Part of a small language model's weights.
Size: 15 layers, width 320, 5 heads of 64, MLP 640 GeGLU, vocabulary 2433, 16.2M parameters.
Architecture: RMSNorm before each block, no biases in attention or MLP.
Each number is 128 + 32 x the weight over its row's rms, rounded and kept within 0 to 255. Layers, rows and columns count from 0. Numbers have three digits each. The size before them is the row's rms in percent of the matrix's.

# k: layer 4 attention key, 320x320, rms 0.0762, rows 314-319, columns 240-279
# q: layer 4 attention query, 320x320, rms 0.0772, rows 315-319, columns 240-279
# v: layer 4 attention value, 320x320, rms 0.0701, rows 256-319, columns 240-279
# o: layer 4 attention output (transposed), 320x320, rms 0.0611, rows 256-319, columns 240-279
# gate: layer 4 MLP gate, 640x320, rms 0.0811, rows 0-53, columns 240-279
# up: layer 4 MLP up, 640x320, rms 0.0829, rows 0-53, columns 240-279
# down: layer 4 MLP down (transposed), 640x320, rms 0.0674, rows 0-52, columns 240-279
k314 095:154116117144132105129146099075115127125146103129140122136090102055101097123151121136166121105135056134132166154160059169
q315 094:120049088145139118104096082149100067099115156109140162157122176115145151126098139118138108108077136154125109115144073106
k315 093:147196158163134116102131113137143096124152091143117028115127149087160119106097121028100153122163130081173138130134127160
q316 100:135113107180105109102157121051110098109085149140122136141147132173136128124125129209215099131118096084111140090108153153
k316 080:132155151088116147113104122138143154149199159169088151132119174137189126105144120127100113147117133158087153137112110099
q317 101:119197162090122167060148137105111145116065157056149029095087100071118153133108103143135171108115079081147123136155143150
k317 091:059137096165191137113172140126137093070126131101138188080112166137083080098120090153103121168143120127168158174129099191
q318 100:117140107109153167134181091120092154135133084077144165143131128075153104172125092181122147091102110121118138143137172132
k318 094:119172100087100158170133104070104106125119107110115109165192176153160120154107096047152180193127090141072147092038125077
q319 100:132097160123120105149089136121130114208133153157161125122136171141112178140138113079112126147086180137160112187143128159
k319 097:113063120144104120147099127186115135107149112078114092137163137194184096107076100173134197127112098137112112107111112116
v256 104:132062162042132178070162182143170108145160117131139138124192136050158144132120154170110130156120106142111164119068187047
o256 104:136159096136149171131109147072100121147110124147109148090130089135101090105111214111132104130139139149092108132067117141
v257 107:145144119138184120171116132123114168160110176151060142118118131113085174190158130173168130088093056112076088171167098203
o257 108:129156131078145078125156149084096142159070085108099104115132109120140105120129143128144118170119126116125139106178133135
v258 113:169168162190094145179115146202148153110103162175147165108183136130061119108087139144209141054167124120198110120136169113
o258 108:111125159139091079140122101104147168122120112131084114110140111125088135145112132077114135120107151087140100158108096078
v259 098:073106125110100119140157083168141082086079196067161160135116146124125134146081090124124124088154164163128070084155116099
o259 102:114088123132192133100110094157066136083171106147126109156111126147145085110152153117140160133103134187123086127129195135
v260 109:110126130074082100146134097104147077103139139148078126130105093140102133126168106168149090131148127140115121125135083103
o260 113:138142142161140145135139112129109162143119162181150141201163114155118140121161212121123172178119177076120117139076092172
v261 103:156150112148149126115118146057088154115156126164202112082093138117135089136082177118063140119116140167046120093128137178
o261 102:102135087136115111104155130093137197092094096151110157153130112188120099153143192167192127145175146163042118068142118129
v262 107:106127095123140094124056143187173089135153199152124114135119091182123087115135100112133142145098162174127142090119143093
o262 109:190117134112136139175099127201169147173113161115097201149131134140132046136113079121134187156133115136148131130108145133
v263 100:152157142112112171190140149196095121181092140151156121119111131141120085168161117109138118167110110170088072134167166142
o263 101:109203146111131131100163175156115157134158117100177100121166135143104156128161129109092121058135122098188107105075119112
v264 099:128092135163060109172086105139151113185192130184102154162137121184091115124174126139147178148135149125108105132167103071
o264 094:150051137133139114145138141129160134129159159085140110130112158151110113125182118122093142212077169119139206082143102113
v265 099:072139134096149206084104074121139149089160191078097195133171100153081077100120113086184106121139135108186079198149137159
o265 102:166173101087145139169131101165112136161115121056111134067116134082198130116088149103197108144149120126126110139143070142
v266 100:139159135195140124118156151109089111124130106145147092130091115117144096102082136138108089158109138143139123153178213143
o266 095:148129096149125171075196085087068125162129093070150133115200112157157154092161095154144146160137106155086126164094167137
v267 103:108139067080087085133160099163158092073119135111071146120086177107105101135114129092113128067069089103182094114077138113
o267 102:145159109150122164169120106117114139104145079142140129138149228160091139125157129087084174124070223150043121167207125080
v268 108:163089190170110113141147201113100130135139100116093136172060098167164138208184137155085112128060133179108104116107143148
o268 105:137161194147091231118152110129079153141114156108134142181117102131163156106069103110098109159132186168114122057134161102
v269 097:127125172131137136194124188095147118138132179109179164159144110121213109083162119186125146106124187135124102110089158103
o269 100:149135172143090105104140169133134123144200121176167172197093091146181120111176121165104136097111127141150157164150136149
v270 105:167118152124137162122092197066195184110168145155120123099122171152106123097102136102114086130112177156111161151140101056
o270 111:113170150100121138140236155126123137084086095177133177118120155104111133179113146183142069102100112164172128107075125124
v271 098:101145143177113180135164126116133146104174099137157107061183105112183143101130093165099117112107139067114091125100134134
o271 099:078158103210115124170178166135026155141094140090134125066164144078058076080098120116155164106137105111124123127171096098
v272 102:111200135131115104114093139141066188146078127148229144097108157102070131100140073082117154132106148141135130144143168112
o272 107:100141146181133115140144105112153141130128100139204164124131092057105054107067170126131163111131184140136142146098135158
v273 105:080105120127134060109159124097199188130155148144134099167147133137159117146133156125098119108170174062108165075085116123
o273 101:136072122193038080185118111150186146152100120218139150104087168101111171182171104134092122108162169162207106121145060062
v274 099:134085127149152155146050109138099147113160127124111115132084153125139179142151121156120118197143136151093188195161097053
o274 101:079116127124137187096138159150137105142138206152139156068095157090054109136153091129121082111153054132146133148102135170
v275 109:199154092166108132135163098118099123128103127127165135070146102133133148095134176140157177064124078057150161110107126151
o275 106:096172103151140116180146144125171122106135168126136141120114162122162142133105105178172148155049085129102158190081169125
v276 095:179136106144075128172194107088135109129164087108123085148117136183128137097116101191116106105155139110133131099109148103
o276 099:104133127066106114190155137134123132137104157107128111137115081146112137135141153116137074125140180105137146054109143142
v277 104:085121098162133134147154160113117110111124111123100151102155124104166157086102080137105177113140134100129198118143135139
o277 104:070131122114138128130153135103102121135115084175179125097123145132192131069120149148134124072151131118114182137114152169
v278 102:147061079090155123118169118182135168107133184127080126193099148131130106133143124189151080123161236159130116166118143074
o278 103:175039152111138111131152146148142161181177080140094095138125189176173102156197201118125172090150134168136127178105143111
v279 105:129126161127119108143106151127159043183125118140085121098139146164100121159167057126105095151138086096104140155134071064
o279 112:144105104113153144170102083161092147117105126118127134201117139137121111170119129097153148179147156149115174130155108162
v280 103:125128107161152077169068109121115090092141167135108161118095115150106098084129189141182105083104188156106133124139140169
o280 103:145139172123095156062136146114099133020101127095114158112127105111109143158131159180153122136092145137146137134153226178
v281 104:084123126159117109091130145199139116143138133203136136113181131100143068122121088140073153057129121112128127094102100071
o281 100:028093118081130151150183190136144137152157116125153120104143180115091128075136151126112163137153197148101113114096138146
v282 099:156142182089179129140153166127106164097176151073131096189079141088142067123146082127123093123110152132132100081130176113
o282 101:145124063095129174101164156110203113112115195164145090113162166117082082108155180117096104108113154163120137063135064158
v283 106:181115181074112168175168099100113101162172114080065127132106127159178094109139145182122112134118103158192078121124093103
o283 105:156085098168113160142084089095166121156160142117169134178189160143140157135105160108087140153176082137122079103141101153
v284 109:127099111198157107139173143071085100097144142144120132093149166185112128137148141158091103140135074119189096087080119130
o284 112:090109122118076109086099141107094078126137149119115177112132157175091118102125125145044145139125112136079190161128124160
v285 103:172155143176120129187143116139187127106105102063107082150110138200173157120117097185170157137118111115088087128155132086
o285 101:133148123146092094122075143142083112095162109077109078104080113154175107153200131040173112109125152115151132135141139089
v286 101:122155089143103139143104140148122114110124157135095142137212129145112100115111064109110111102181161098148107102144075117
o286 105:188129134140156122152138133120109140158159131224143155131138076111135141119156118156146175146141110154098110131154117146
v287 101:174116129076118121104133213141094078166136122176160209086158121156079118048112113107093093070133097145143142081122099101
o287 109:116105152150114112099124119146118121162118130115118159144111140173134189193140158133161123146071079129093112120074175126
v288 106:169156125138116094184146128091055115102147072092105171168113096077129106122079128147126158144096122110144115190122103159
o288 107:101133176143158080112161170082141132149169133173138188179118147095156069074091172093156109096099093074203146087093105121
v289 102:086143133126083110158114174149091202131122096123170118063176116116106102142072150107109158162167116175101149155119133134
o289 099:134149110170099116178135166190163111125114079150095126122106095091151158091099109154151139125157147092074131144104134171
v290 106:109111117171109096198144106144110155067097124105083141146152138177136128125076132151137164102107107087111174089149182136
o290 104:122206122146100108095105092158140101143158118104120142152109130112100163114099151072110094092152095172176145185154165150
v291 109:143153121156108119118110134126106139215117134145144097031136121142102158112077163169175151100069124101135136145127140119
o291 106:118053131122150136100132087160152142165127085123117120112187156107109087084116111092113160106111152119130133147194143136
v292 105:159125144112122168126142075096194088128135164157121078149138126141144120148146095086158157094146210132106107157107071139
o292 109:133164138095072132155173100195183084113081151123168115119147132186179155094181164071206175120070154101129110138157169146
v293 103:139139088125174135143147131078143126141077120143087127055097118112128179096103144128136111109166106126122091121110068064
o293 104:103148155129155194116141133161081152106097134099148104111126131099113110106072123133166109135128098103101117159152130104
v294 107:148099088152097204154158161065121131133108112108164094131072171136080152083119163111114132091118122094125167125092106128
o294 111:124104100116106153118144189112090115080127117119090150132136125157105092184104166127093201130178105100129115158171092138
v295 098:172145123120096076108135145098077185142098165168099212130151132130115141095143119104163075085077093070104091136140156154
o295 095:075107103223116144160136076107136086125126149155158185181131091067185169098134184116184148115102166109161146176117109130
v296 097:095114134108089162140105176177118101084177141102095086127169158128144167099127081113122093121126143186090171193163159085
o296 102:133145108135140165176109160108162106124183116121134115092158104122081180123159151137132184121090121175162175091109111126
v297 105:190157144116124116172169168153092160152159134136094151104135107157103143092125084093112126179120091141162155143161126157
o297 109:130117162110139180123083145113145097070203111092112091159203120159131183098109094133146106098174152105175112099149063153
v298 103:054126108160119137112121084134173103095100103145115146134158171102105141088140118107217114124161160115097176147146149152
o298 103:094150093174097110102128180117141151107134136094061132119179140115071099096146164104114157088116200157169178093193142131
v299 102:101107172212164169163083141177144157102145087099073068094093131081152163133115117116143059196113117149113185135151099123
o299 103:158100151171091093066111133175109133156145095113135163106144136102133230077178139087152052161130102053070150097130113105
v300 100:133128110142098125175149116132149100106151088082115110133107121177113081146166087122121136120104074127137171117098168192
o300 101:104058120165155142108058125155133153090131132139114120145173133152170151119121088127083113126151155098142145134064052148
v301 098:100117143137126123145118137132194072106160108209136186069128147090102116107132113140084055132119123099138077127094106116
o301 095:119105134159106148165137078135155147081124113117140146080125069130086162092108132155119107172180108097092164136075168071
v302 100:121109116116173162186132141155131133197157081172042197186173119112138159113181172131164091082165088075151126151121097151
o302 107:108121134118130202119148156102089077182081045164086128181092150127147140142133169087174087165136119155128116069141161092
v303 103:111125151141134140135180192132110128096106148161107124043109136077138105112089136101186102102129060103169114145151082117
o303 097:122130177128122105120108132141140058126123080168131110099164132093178126142097119118093100102137116087109166130042094032
v304 102:117152144080128103157070186127142133132109126146143147136133067068080106111140148095081098100169122127101100067101148090
o304 095:167102150143162119161156185146063130127105068182126108120135169137124102090153112068144171125107155161119103122126123131
v305 105:133106131068135098088150119147119106122121107147102123137107140194145092133129116155116084200153142186108174101143125172
o305 107:163087133097134149107114101087130131189132159140122160145174100176146144164095089101173105112131175130118180161086078147
v306 104:114161143151118120094169140155144096098162091128123171099127077077155101115145062143186099087150177147138075095157094123
o306 107:089155130144160100113156130142121144104076102105137139071176073083146177144156120094089147074070152117114099081157150090
v307 097:152150152130156091180171129199152135045139095152135136124144137140051143158067119120185067145125132163150131110150065085
o307 098:168140109153128129174091140155088159141134177149125111088145096147173129120153174118087123134130106127156109123139144099
v308 103:098125156121198131149166171085136098112196180092133076105128160121107122086056202142122106158066172103162215091136162140
o308 103:135118122129150120092128123100222176122173088117194108151137170116090141154131171112137080169183103131154136114142117120
v309 105:204133175147109106128158145078096115126142187119086141122121178155146137196181129192167134131084066135149188120158169196
o309 104:163156185099098092166175175074131107108139101114097155132156103066115113093121185102105126188135144131081126145097135099
v310 101:119108161207209162119073108111125134134141119179151121126145089146159153178179194126102039122114104118047103123134124139
o310 103:148164126160113173099168139079115116078153140139122097152191098113132116192145101157213131176103119138108201109149142120
v311 096:145108103132154115088116163162116152129100104084121169191055145072129137168139104073173149087134098153150084149160128094
o311 099:143126096115132093052116139101101108126108124146159114149054122132119099100098168096143203111128106161110133166080122094
v312 106:176160184062037179161149100076156147095127072113109130102130138110129121089147106143176169143150155183119145119124082109
o312 107:120125136121142155150094155186125125113187167086081084130090110111147098168124082133109121131090110107086112133182072130
v313 111:124127144122149184059130183142160111115101118116097153097139160135086119078146160136137085133172136093115146100124100142
o313 120:076150141139110063133110135080146106168043122108111102180102157131084197137190126168158101157124186100116101131171110175
v314 103:085148176173125143162159111106094095123161105085098127138136198141116094107176168176134100129100089188123136135107194130
o314 105:153181110109130161114120173100066150110113120173133139118157173140087153116079123134083086176183106150140133145118136126
v315 105:130166108084127139169143145113137179182096108144134136153108076161153084155156126077113145147156129145140052158080138140
o315 102:157147108157109155122116125139141089150103112131092097165161110085154089146179096122093126123143126168139126118149097095
v316 104:125155155177130122079145081155152123057103172115077149177134114101142141172159100110147141145048085159086155125147122130
o316 108:164179090122125123093137160173135106128110136139149159142129135061150108192145120138132159150078084142176155177082101121
v317 099:113108123112174142147102139144105167135166128121126098139181119123142207146154082137083143118128156139166161187203118116
o317 098:129127166108139121214135128107116142108214085149084162193120150114102183136067127140080176145137060114146131097177097147
v318 103:172178061119192210153132136153123192084059122144098072155100147099122133123149148156138112127157108108127133136177097120
o318 107:188111112132111173098202162079128133118131154106083134146215189101105100153141142155125024157117115059135182176152181152
v319 111:159116105118125197118131154057163115133148132119073118156210173109141054153081106070119097099137133128154111174127118135
o319 113:138154172093119155089065163108140113156162083138114108143106098107081170111146152161085100144147131158127103183131166100
gate0 094:197126185083089134130154122134170129122161106129134142137130140092127116164140156119101125062086077168057158101144175198
up0 096:139104128131115105119091124146103105162128160100158152067170128147092131082152139155161100098129110126120078160165154111
down0 102:158140114148186114089118173080105097099158137128135075123106153090154183097133154152128138125103082135090115099147141148
gate1 106:109110125087132170118061155142127124150111143153162169108122161083178100222137131145161130093166118122083184104117120122
up1 103:150148132104116123114092146127126135145113132111180106089106104151189081102059154137166054171170100125139146102174126165
down1 106:083142178110063137136146162120148173174141217101142147155154091102098080156091096068157096143140089173130086145178171099
gate2 101:171130072171118158144110105109121139154106164145102114094173140118135103099146169102137136094167126157176133121100137143
up2 108:113110145081140151100158170123077091087101110092136119126082160095153125153133129094195150159163137124154129106088129184
down2 106:121098114123133138165149083114084133126141146121117156083119173092125147100086117103096136105094160109121184118104129173
gate3 100:132111060101117115071114082103128120160080130209106163135127166088138081084145068146148203182153091141136151101166170162
up3 100:133133129088159095118107111091103100138094134069137102165117167099139052160186162123155045179142124109162114155107134124
down3 102:135143127121094115140093158103081116176145101181067096173148156040146094136104141080102133163159166114146116113116193109
gate4 098:066148087122117088123105166118095111072157055139085154160077130163143080099091131144097086142126149155086159125057142138
up4 095:173134141169108096128114097225135121117143177133201121084104128144147105069149137121167147125099137144134157064152152155
down4 092:079155175108153127078140066125134141123098060134074171112169079134161160092211136138109066147074144173068114162131119131
gate5 099:098157162148072122079096127131159113118149185145168095127135149065156174165176159134174148149126144155165106099076085132
up5 099:142115088103148125157086118130126186126163154123181175112131131110100112197179136116139135115171152153154129158140056155
down5 104:147106130135186151155135194122095140167102112142136112103130174216088072154131096148089116131096125136158169164090150185
gate6 100:139097139057125169109181174115112123104128125178137201108093092090152130140162150108120141164089123121151129109096175123
up6 103:116130118202163161169136211169083116057188117122175133131104139185073097159139097151132154199145143126123147165160124083
down6 105:095105124164090167121130149160130125168133171061107145119145093147091097172120148152143099127170090150096101156079090120
gate7 099:142130142076092157129144167124114150033191095152109140139155046114083089197159083140063151107113130064119093124125153143
up7 093:136152161137176069179177171130055159142118133119162169091108139092110126073143175143077060196151154150132128148181160080
down7 101:155073110102075100159091071137076174143128128072107201115133041142148153126143130127103060180094110088151135125134139134
gate8 106:143131135133132142106144108078121110100139136123160076090080068130110152117106146123141137149095118130090136127114129060
up8 111:112139185105168205101149153113126123166156117077110139171108135157056156096142175144165087104149141048042141161138085152
down8 109:149168139155087076108134109181149192136152174130101095110117127119103129165096127056171067178114101188119079060081101160
gate9 105:093119101132114122152113162133140136146100108139104135118142084091144110118086088146115102122072155107096115131147108144
up9 100:111126120145147139103118151170122197116147126109074100082138149112174078131129120194164133101089165096141130127156135077
down9 096:104103159161124135090089147115102091111098113079103132153123169101153173111147082137096139121137032132156122140148127117
gate10 095:146175152184138174138126156125048119144046120130112068094132122120105124135140076109159180168090080127128175244176063186
up10 095:122168144108231036105135093145123143130108110145131078141172097091171119097104135178141123110159152137075073156051168100
down10 103:121144099107098096141112073113110098139166079174150126108139118103112115117150158104101073094183054088122122144170208138
gate11 101:190178130158049166112165160086112074180110146136152170140129087103094081073203139155146139159103136100137113134212195122
up11 103:164121143134156094086147080131133149132147170161127106149104090166120111126096074099062092148151153097118134136145187197
down11 106:082207143167131146133138135159152112110209136151187102166165087144168089185142187164106159118116090164153101112096109066
gate12 103:166085115149072167109188146117110184147112111114110073130134110168145132186114160128184140125091119176111193109121155120
up12 099:128107130106120172172191110105146120099137139122106133169099117160106201143153114074159142161120108159098104134188147115
down12 101:172138143107135093152126123102151148123095134104151113146136124130120174126140075195071162117158071148116127116104168168
gate13 096:164146176142130106110115121092076108155126114152144140110196154135166050168106157206070167113107168133221158126177127113
up13 091:143144151106117133121181137126137126139097163140066173137102126069185192105080131150129085149135175180116165109125133090
down13 090:079109144132150062096046092090112162130087102130153123072158109130170077137123094142126126130114120069124079053207112121
gate14 103:196175117135117116106100096185151144194140150128124098129177110097152147109089103181158172109141153112106090135120163109
up14 103:128186085122191107086146156165066128147157114101126109125189117131138139171127125137133199121104137105129105140155152144
down14 101:183129126099150087174184101123165102116132147129159168151074102140103154105093142134173218090070132098132157158151113193
gate15 096:124094102157146106117168122170196172136088143105123153154163147137149152076151136140108159159120074054062134147072151128
up15 092:132109100078152074175125144091163101166161149157156205124143176144123111137102144105185192173102149117076128137157104117
down15 096:057147068084125114159096136104087100179124126153098167137195127112128125139041103202122063113094120094159132142079108141
gate16 101:125110094150173137175099074150104166143135119104120091124138122103171144128179141214116152147122140071140157183088136084
up16 097:150123116105138136188111088168107070122124063180069123131138136124132130107149127118111035139159106138139092195116173087
down16 098:089037146128067083089094166136146148178152111107102126139133213115186122141118167133170125213169162086146134135093163116
gate17 106:138080087094095150163107120117136101095081130139061124110206090097127105075143158139149168131170076131161164063158119129
up17 107:151104155168138100128109122101116095102148148168070066151086115106106139148223154130113167161164094052135129100136122075
down17 108:131090134132145086149159144133148149186128137107082126116140043174163174133113149160118148130089129125095098099148097125
gate18 108:150098162126131213106126194117164064146148169132106089132109159105111141159125114070077184170166124144088099100126138125
up18 102:091128142120121111129077138143137192112086185125162124149117144124069131134105165142174102134107122143141070182027118124
down18 100:089111102120169086102090150127148099135148114112175133136097168059091109152198093082147143092127118154104116097176147062
gate19 104:137073113116116085068098119103185124161124128100081173133114068096137116146154155132185090097155136118119129128151107152
up19 101:114101131055162083113153114096190147122148098167159125111152128081139180170076153183116116097068191114144038090092090075
down19 094:116114120128060116115135135096109180117118152076175152117159143151100135156131120136115106174158131086110116148155120147
gate20 098:152150128066139136136139203191202113115135106086125137190156126155078120120144042126127138125153174120118128123171139120
up20 096:125148090147103118165106094160143150120111085133132072089136120104134149167097095187180082078178150221140120114167113066
down20 099:133114102131111140090089113112107128175177113140142183166131129149117141116064146067103150048108115121162197143084130164
gate21 109:082162105157084123121144136112096127131096058131132143118047173141150119166153122108053188097145119117107152147104107089
up21 113:132089134171126141178127136135096155195128189131159105098112116069123040139153112073129125184123125165125137177103140178
down21 113:162130106106128140134097082112086206144111159142090141127076146144091082054115153120153111163147085066095132123154087124
gate22 096:144142142106142109093117123164136104117151147160138156141107140133172106142102155136196132130137141115102106125119120131
up22 096:107135106089190076133149146147095166117097163186107141154141100136151085159128182145128172190121144119139121117130150143
down22 097:079074130112086154117063167178086071100160173133107089133094140143112128059127142112137103088137126161101110123154110107
gate23 101:125144113154143071146058178126111113082079132118160166169180146101188126076080104153098135104111109162115070129099174114
up23 100:147125135137123128162092133159118158085209117158081104096152118118148121155097165159157081099127142127114122142167139144
down23 101:092127111153156113185092204131189123101142103136139125155162116094122130122136124163138113205149101145117115168166122133
gate24 107:125091135116125168098159065099163110114165084159105118113126090031097135159126124165136095155114115104115154101174113127
up24 099:137140203123121112121143132098110194118114168132130110100184163084126127088148106103108091148128103104135089142156131146
down24 103:146143133132090092123144142138154079115037184110083121135144163152147075168092133136154122124098101177135116151082086041
gate25 099:088066161120075124119112136100152116129098136199124079156150126165143126197128202108039118115136132122103112144119156143
up25 101:132135076172121122039190118098137150100062150171109136094117119156110091128109119170199173141090184108143112122140137087
down25 099:157127112180128176140083045136155190133168130162112100139132109076109132186107138151110116075096127165156090113063132098
gate26 095:142148064143115094120136094164174143130129084100084136110103121117112139142101107126104097170108146163158109188171113150
up26 098:139088090145168095106095095152132141086176131153142111122105126109153128167106063122120107097125133092140124115142121115
down26 099:094098126131147085098118141129149121123120128113148128134139136132119151136091126104123154093163072095091139158131110127
gate27 094:119155137098138120113065158078131153107142141108111134147129114135094144190144138112112131144098131110145137161177167099
up27 101:114119128103166159106176114115158150094145185155155147090124154099104096164124137073186159069162156105123135139122094132
down27 106:105132189134153141146155134133078172098081138170135194115115197119158079166149113092182140141133137107143134116116163113
gate28 102:183136123111125139212153116129040135120188097090153114120117158169156098115153059092079119109202065120108115165091164165
up28 099:060193146100152075137140107159109127128113126110090127133152194134143088176144131135120120104092094168114108109148178129
down28 090:140144097065128118148129103140128116132119108087199105147121077162165113147123145142116113141134087098136114179193080144
gate29 097:092188103108189095168110101124084110192099098085076117109083145150150127126106117065092145144128129142172166121169128150
up29 096:175135146125129141144131181199105156153129142075041116108159163121148151207145124064168098143132122154123164110103123138
down29 101:154138103114154139156116138115132076172105094131187111130084089108043175107136064115156130158097173110161179183109160202
gate30 087:133017109115106094168136120106151041161113111152114144064158194148101138150099141143175073174128098115101141125099118138
up30 087:108131127136212141142093130119171148098126177071105170109046109107148088077078139155171073078165137131136138118137094112
down30 096:126217126135141119091119171149166118150138100147165117122177111076163169155145100080089142127105123146155195123145103163
gate31 086:141107114117120137151093108085103147087156109138109134129103147132136173144083086143093082122111123138122121136089044152
up31 091:135180136118112100127091119116119191095129120127115112116120170086093076111166131117101132131103116091155109142143062098
down31 077:111133120144129104129120140114140137117158157120162151111039131116126177093116093178075099111114116133112112130166102148
gate32 107:125108063084130137116166156131067119133121152132174161149128149102059099088159179083096092076183111154132186082142102158
up32 101:113208168123106132080146137140093127089183062127058144133126077150150128120118175117200126136146109117123100062128122121
down32 099:140168158192125066177167130075088125143115097131147124137103133133146116145196116160097155150157159149200110124119153106
gate33 096:106177129109172102157171111117133116108141135157095143187154147083100091135145173143116113175133117155161182094147078150
up33 091:140140205159112113134101141158112154105096130095133072091133116137168154074196180086096100147157097127121152113100092152
down33 098:131161165163117127102165073160067114100104165080117070127161119070130138141152145090168117170141175165069153111167140101
gate34 103:150112123127103194116112140147112125163167123094135130127130140121149124180126139100100186132185147122127151119160155126
up34 093:115134112130154090120105141131120111102074102133126174112122126118118126138130128163099170192104134104158103104077148122
down34 096:136141174175097144165110139120166141163101108115125101192095145105081147132102149057123171192145125176079164067118155141
gate35 103:155162103092118149144109108140038119120119158118162165085076088098169106139175099127132134100128153032131087109104125111
up35 101:140125084101143117129146090099137113111089092135151147157124097194115134120103097144125080160130072162106179154071156125
down35 104:156089185101121136092174147115089135167166156143112127183149148103150109091152127092129125135110088102106128129095144136
gate36 099:141117192130181116070140118146199160096106210120104133157140163126098088104116152094156147113189169092074143174104149141
up36 102:113080142142084143091162073075094151154094173073097175161145131120162123124077043091116108084178134083114176094106117137
down36 104:181142167124170100142134103128156083204110128098174143102098075121083165108072143147074134129158137145178136198161147130
gate37 101:088163171079166132112148149190091109104115084139113157142188143134094095117154143164140129156110132099130146144121195131
up37 104:122099151175146144131143125191117131111183160106170112137081179132124109111109113106145083099071102069124129180098157151
down37 108:116115108178103179143111190167137120161131098140162133141150118121100101144138060121122174137132157121090149124104106141
gate38 107:110134051149102140122081186123085120122085066113152118096119164103164136136166125116153194151151039071134116134154107182
up38 106:130148126153153182120151177146128136100117185118121143095126157141085149117119155126183151035084104164132126135114078110
down38 091:180063091125152109168140125130099106117164149202132088148124136161132146119116103145128122145166128131130100174068129159
gate39 098:174134063090131077161134129172111098161139078196138126174199144145113163120099148159142101124117144122148165124141085070
up39 097:098169097142170126215172142136101107112115117097133129103163162140091124190082095174167121127182084108095138128156123063
down39 083:174105127167162110109078088164163125188127119130099168126132162191151159098136107080094128153064093164144155078173165112
gate40 094:145139148131129101165086117108140138168130104102137116117066154191124093114104119066138128127205178109082067128123142124
up40 090:134113140166088113170084128118183134135122119124149103120033128172155131152109132098160109187139135104126084157087139107
down40 093:113207099131166156119153121148169183114123139109120095111146140095113100142157077130150141178143122177130102133101135125
gate41 103:144049076169132092149151085174138132064095106120090098111159111075093079185113140156102112142155097110102147140173130073
up41 102:171095134137168098146157111137174142071174128158113122140139179095183130162141071042125139135129124138145086153144104130
down41 103:151110071164177082067143128091147173146163101161122142137119129149110110104080133122107073071115177131151122086144165152
gate42 100:098154109151112143133162098113102119130136136148073106160221162078116158109143181155113109112107134118124136146183103078
up42 095:154136033071090129098150184153090136155105128142141109115112147150138122121165139129159129185166140103151127110118112095
down42 104:143112093096089111085084107122090095124142173198106150128141178124092142122059170106141122107102130132126108156141146099
gate43 107:167130118143099069134164140173123153154166112114120169117140086113095145192119121186110157123110171120148163120173140126
up43 111:135129091161139127058149117123114183067141156126094077077106078146073162127102145134179140105151117132141130110141075146
down43 109:153165126143113117124126148175188118174161101138157135142111143102108129131104126126106122189099186161124154111077051108
gate44 099:177144099209076137065155067165087134139182105118157154124135126057126096210171062123100145148092109093091154096093157082
up44 104:075106116100096146108165198100071154165116171176173116099148102139117135127154128128117084129128125119136095118165107133
down44 104:138118124170124114148146105094129176153128088176137118109167201118110169155159143112152120107122111151077093186184135157
gate45 100:101110086140163123119135170086153166170109144073095161168153127135090087152135123073157079161128161131128091164137166160
up45 097:140097119127063110123181124105149125104114133159102169081150152130147073151144161142140152134159123166149099168166129154
down45 096:159095130070069136101119106141090094116106108110056165101157173139127099140045151140155157122136115135179157116085061145
gate46 096:116098152082078058072141143142079064138123108126060142141065114106164148175113156106159074146186147139121108135131143060
up46 092:091076132116187126157131074091133102133062106152104085116080135149171116158207148094128084152070136140107148126129164100
down46 094:174097106122109137109129131167174067125184130141132101182146153148110072134119073141098121164099158129220144193117148112
gate47 100:113185104139116101147092165071131115240124164177106145142126128101128138100075165118165125116155099153155187096143131081
up47 107:133159188082141182145139118158117149128104120147121153050087141132153048059183123092137090070118148109074107143110104121
down47 109:156174160115149112138144139162146128150121091179090096149090151161083109190127100179090121112128066102102104175101079129
gate48 097:194176124105122133095108090150107079075113127152177156096098106097110084170110143160127136162112116176184104153140138168
up48 097:154101091150170070101154098141132101104089153114113164105076136152152095066158139117085159184097136090128109095085126161
down48 101:154208205145074165112086119153105105158085104163141202131182158130117122132105190169172120100148143093178159115195128176
gate49 099:199136116083133152146129096181096103137058090148120159076103146086133150127148174132063056158134145127106156138149127130
up49 095:110196167082151115118178173200135138173130119164196130159144107102086057085118150145116187150122095125159182136111111132
down49 094:149122146081091135122092104133115137127088111086143125101083185099162119074181081166147143118144168119088088119142118191
gate50 100:102155112082171140119166150137149136126142132084128092169108056110088149147110143150131090109140144142180088100132108170
up50 104:151113157117143143158089088121104175115104189108112150141123127098106123138125113164116141111106083144169107140127109169
down50 097:065090105124140192118117143154068134111125139212097112112184111164105153150160138150116122104175114139142160085103183128
gate51 092:174171120159151174178089096181130085115121122119124181098102091144140136137114136111148126132172073153162195183097084112
up51 093:092123117137137167141156075124132184092120168125124160113159151124082132145098184161153197187139145163111138149161146105
down51 076:100162108101130143153101180119122112136160114092143110156174120149068073155155153119161104106123117131122099171070136099
gate52 103:141054165109175113120110151141183118140107096124155059155131124139098081135140150085176124117111124102119140123123056149
up52 113:148159119118066125117172126120081158105092152160136150145129138118149127111101057127121105099118137146193152110143109112
down52 113:102042086077082160089098103114139076133139159168142059194165115095138100104104133096101136142110163142130126133127119147
gate53 103:121124086146150120126064127126152108082149119099131102159114176093091165157102137146157170165105122110121162132197155127
up53 103:098178129118091147106159162136115110176156119068131093108112171188136185104112127066172107130081136111115105154101099192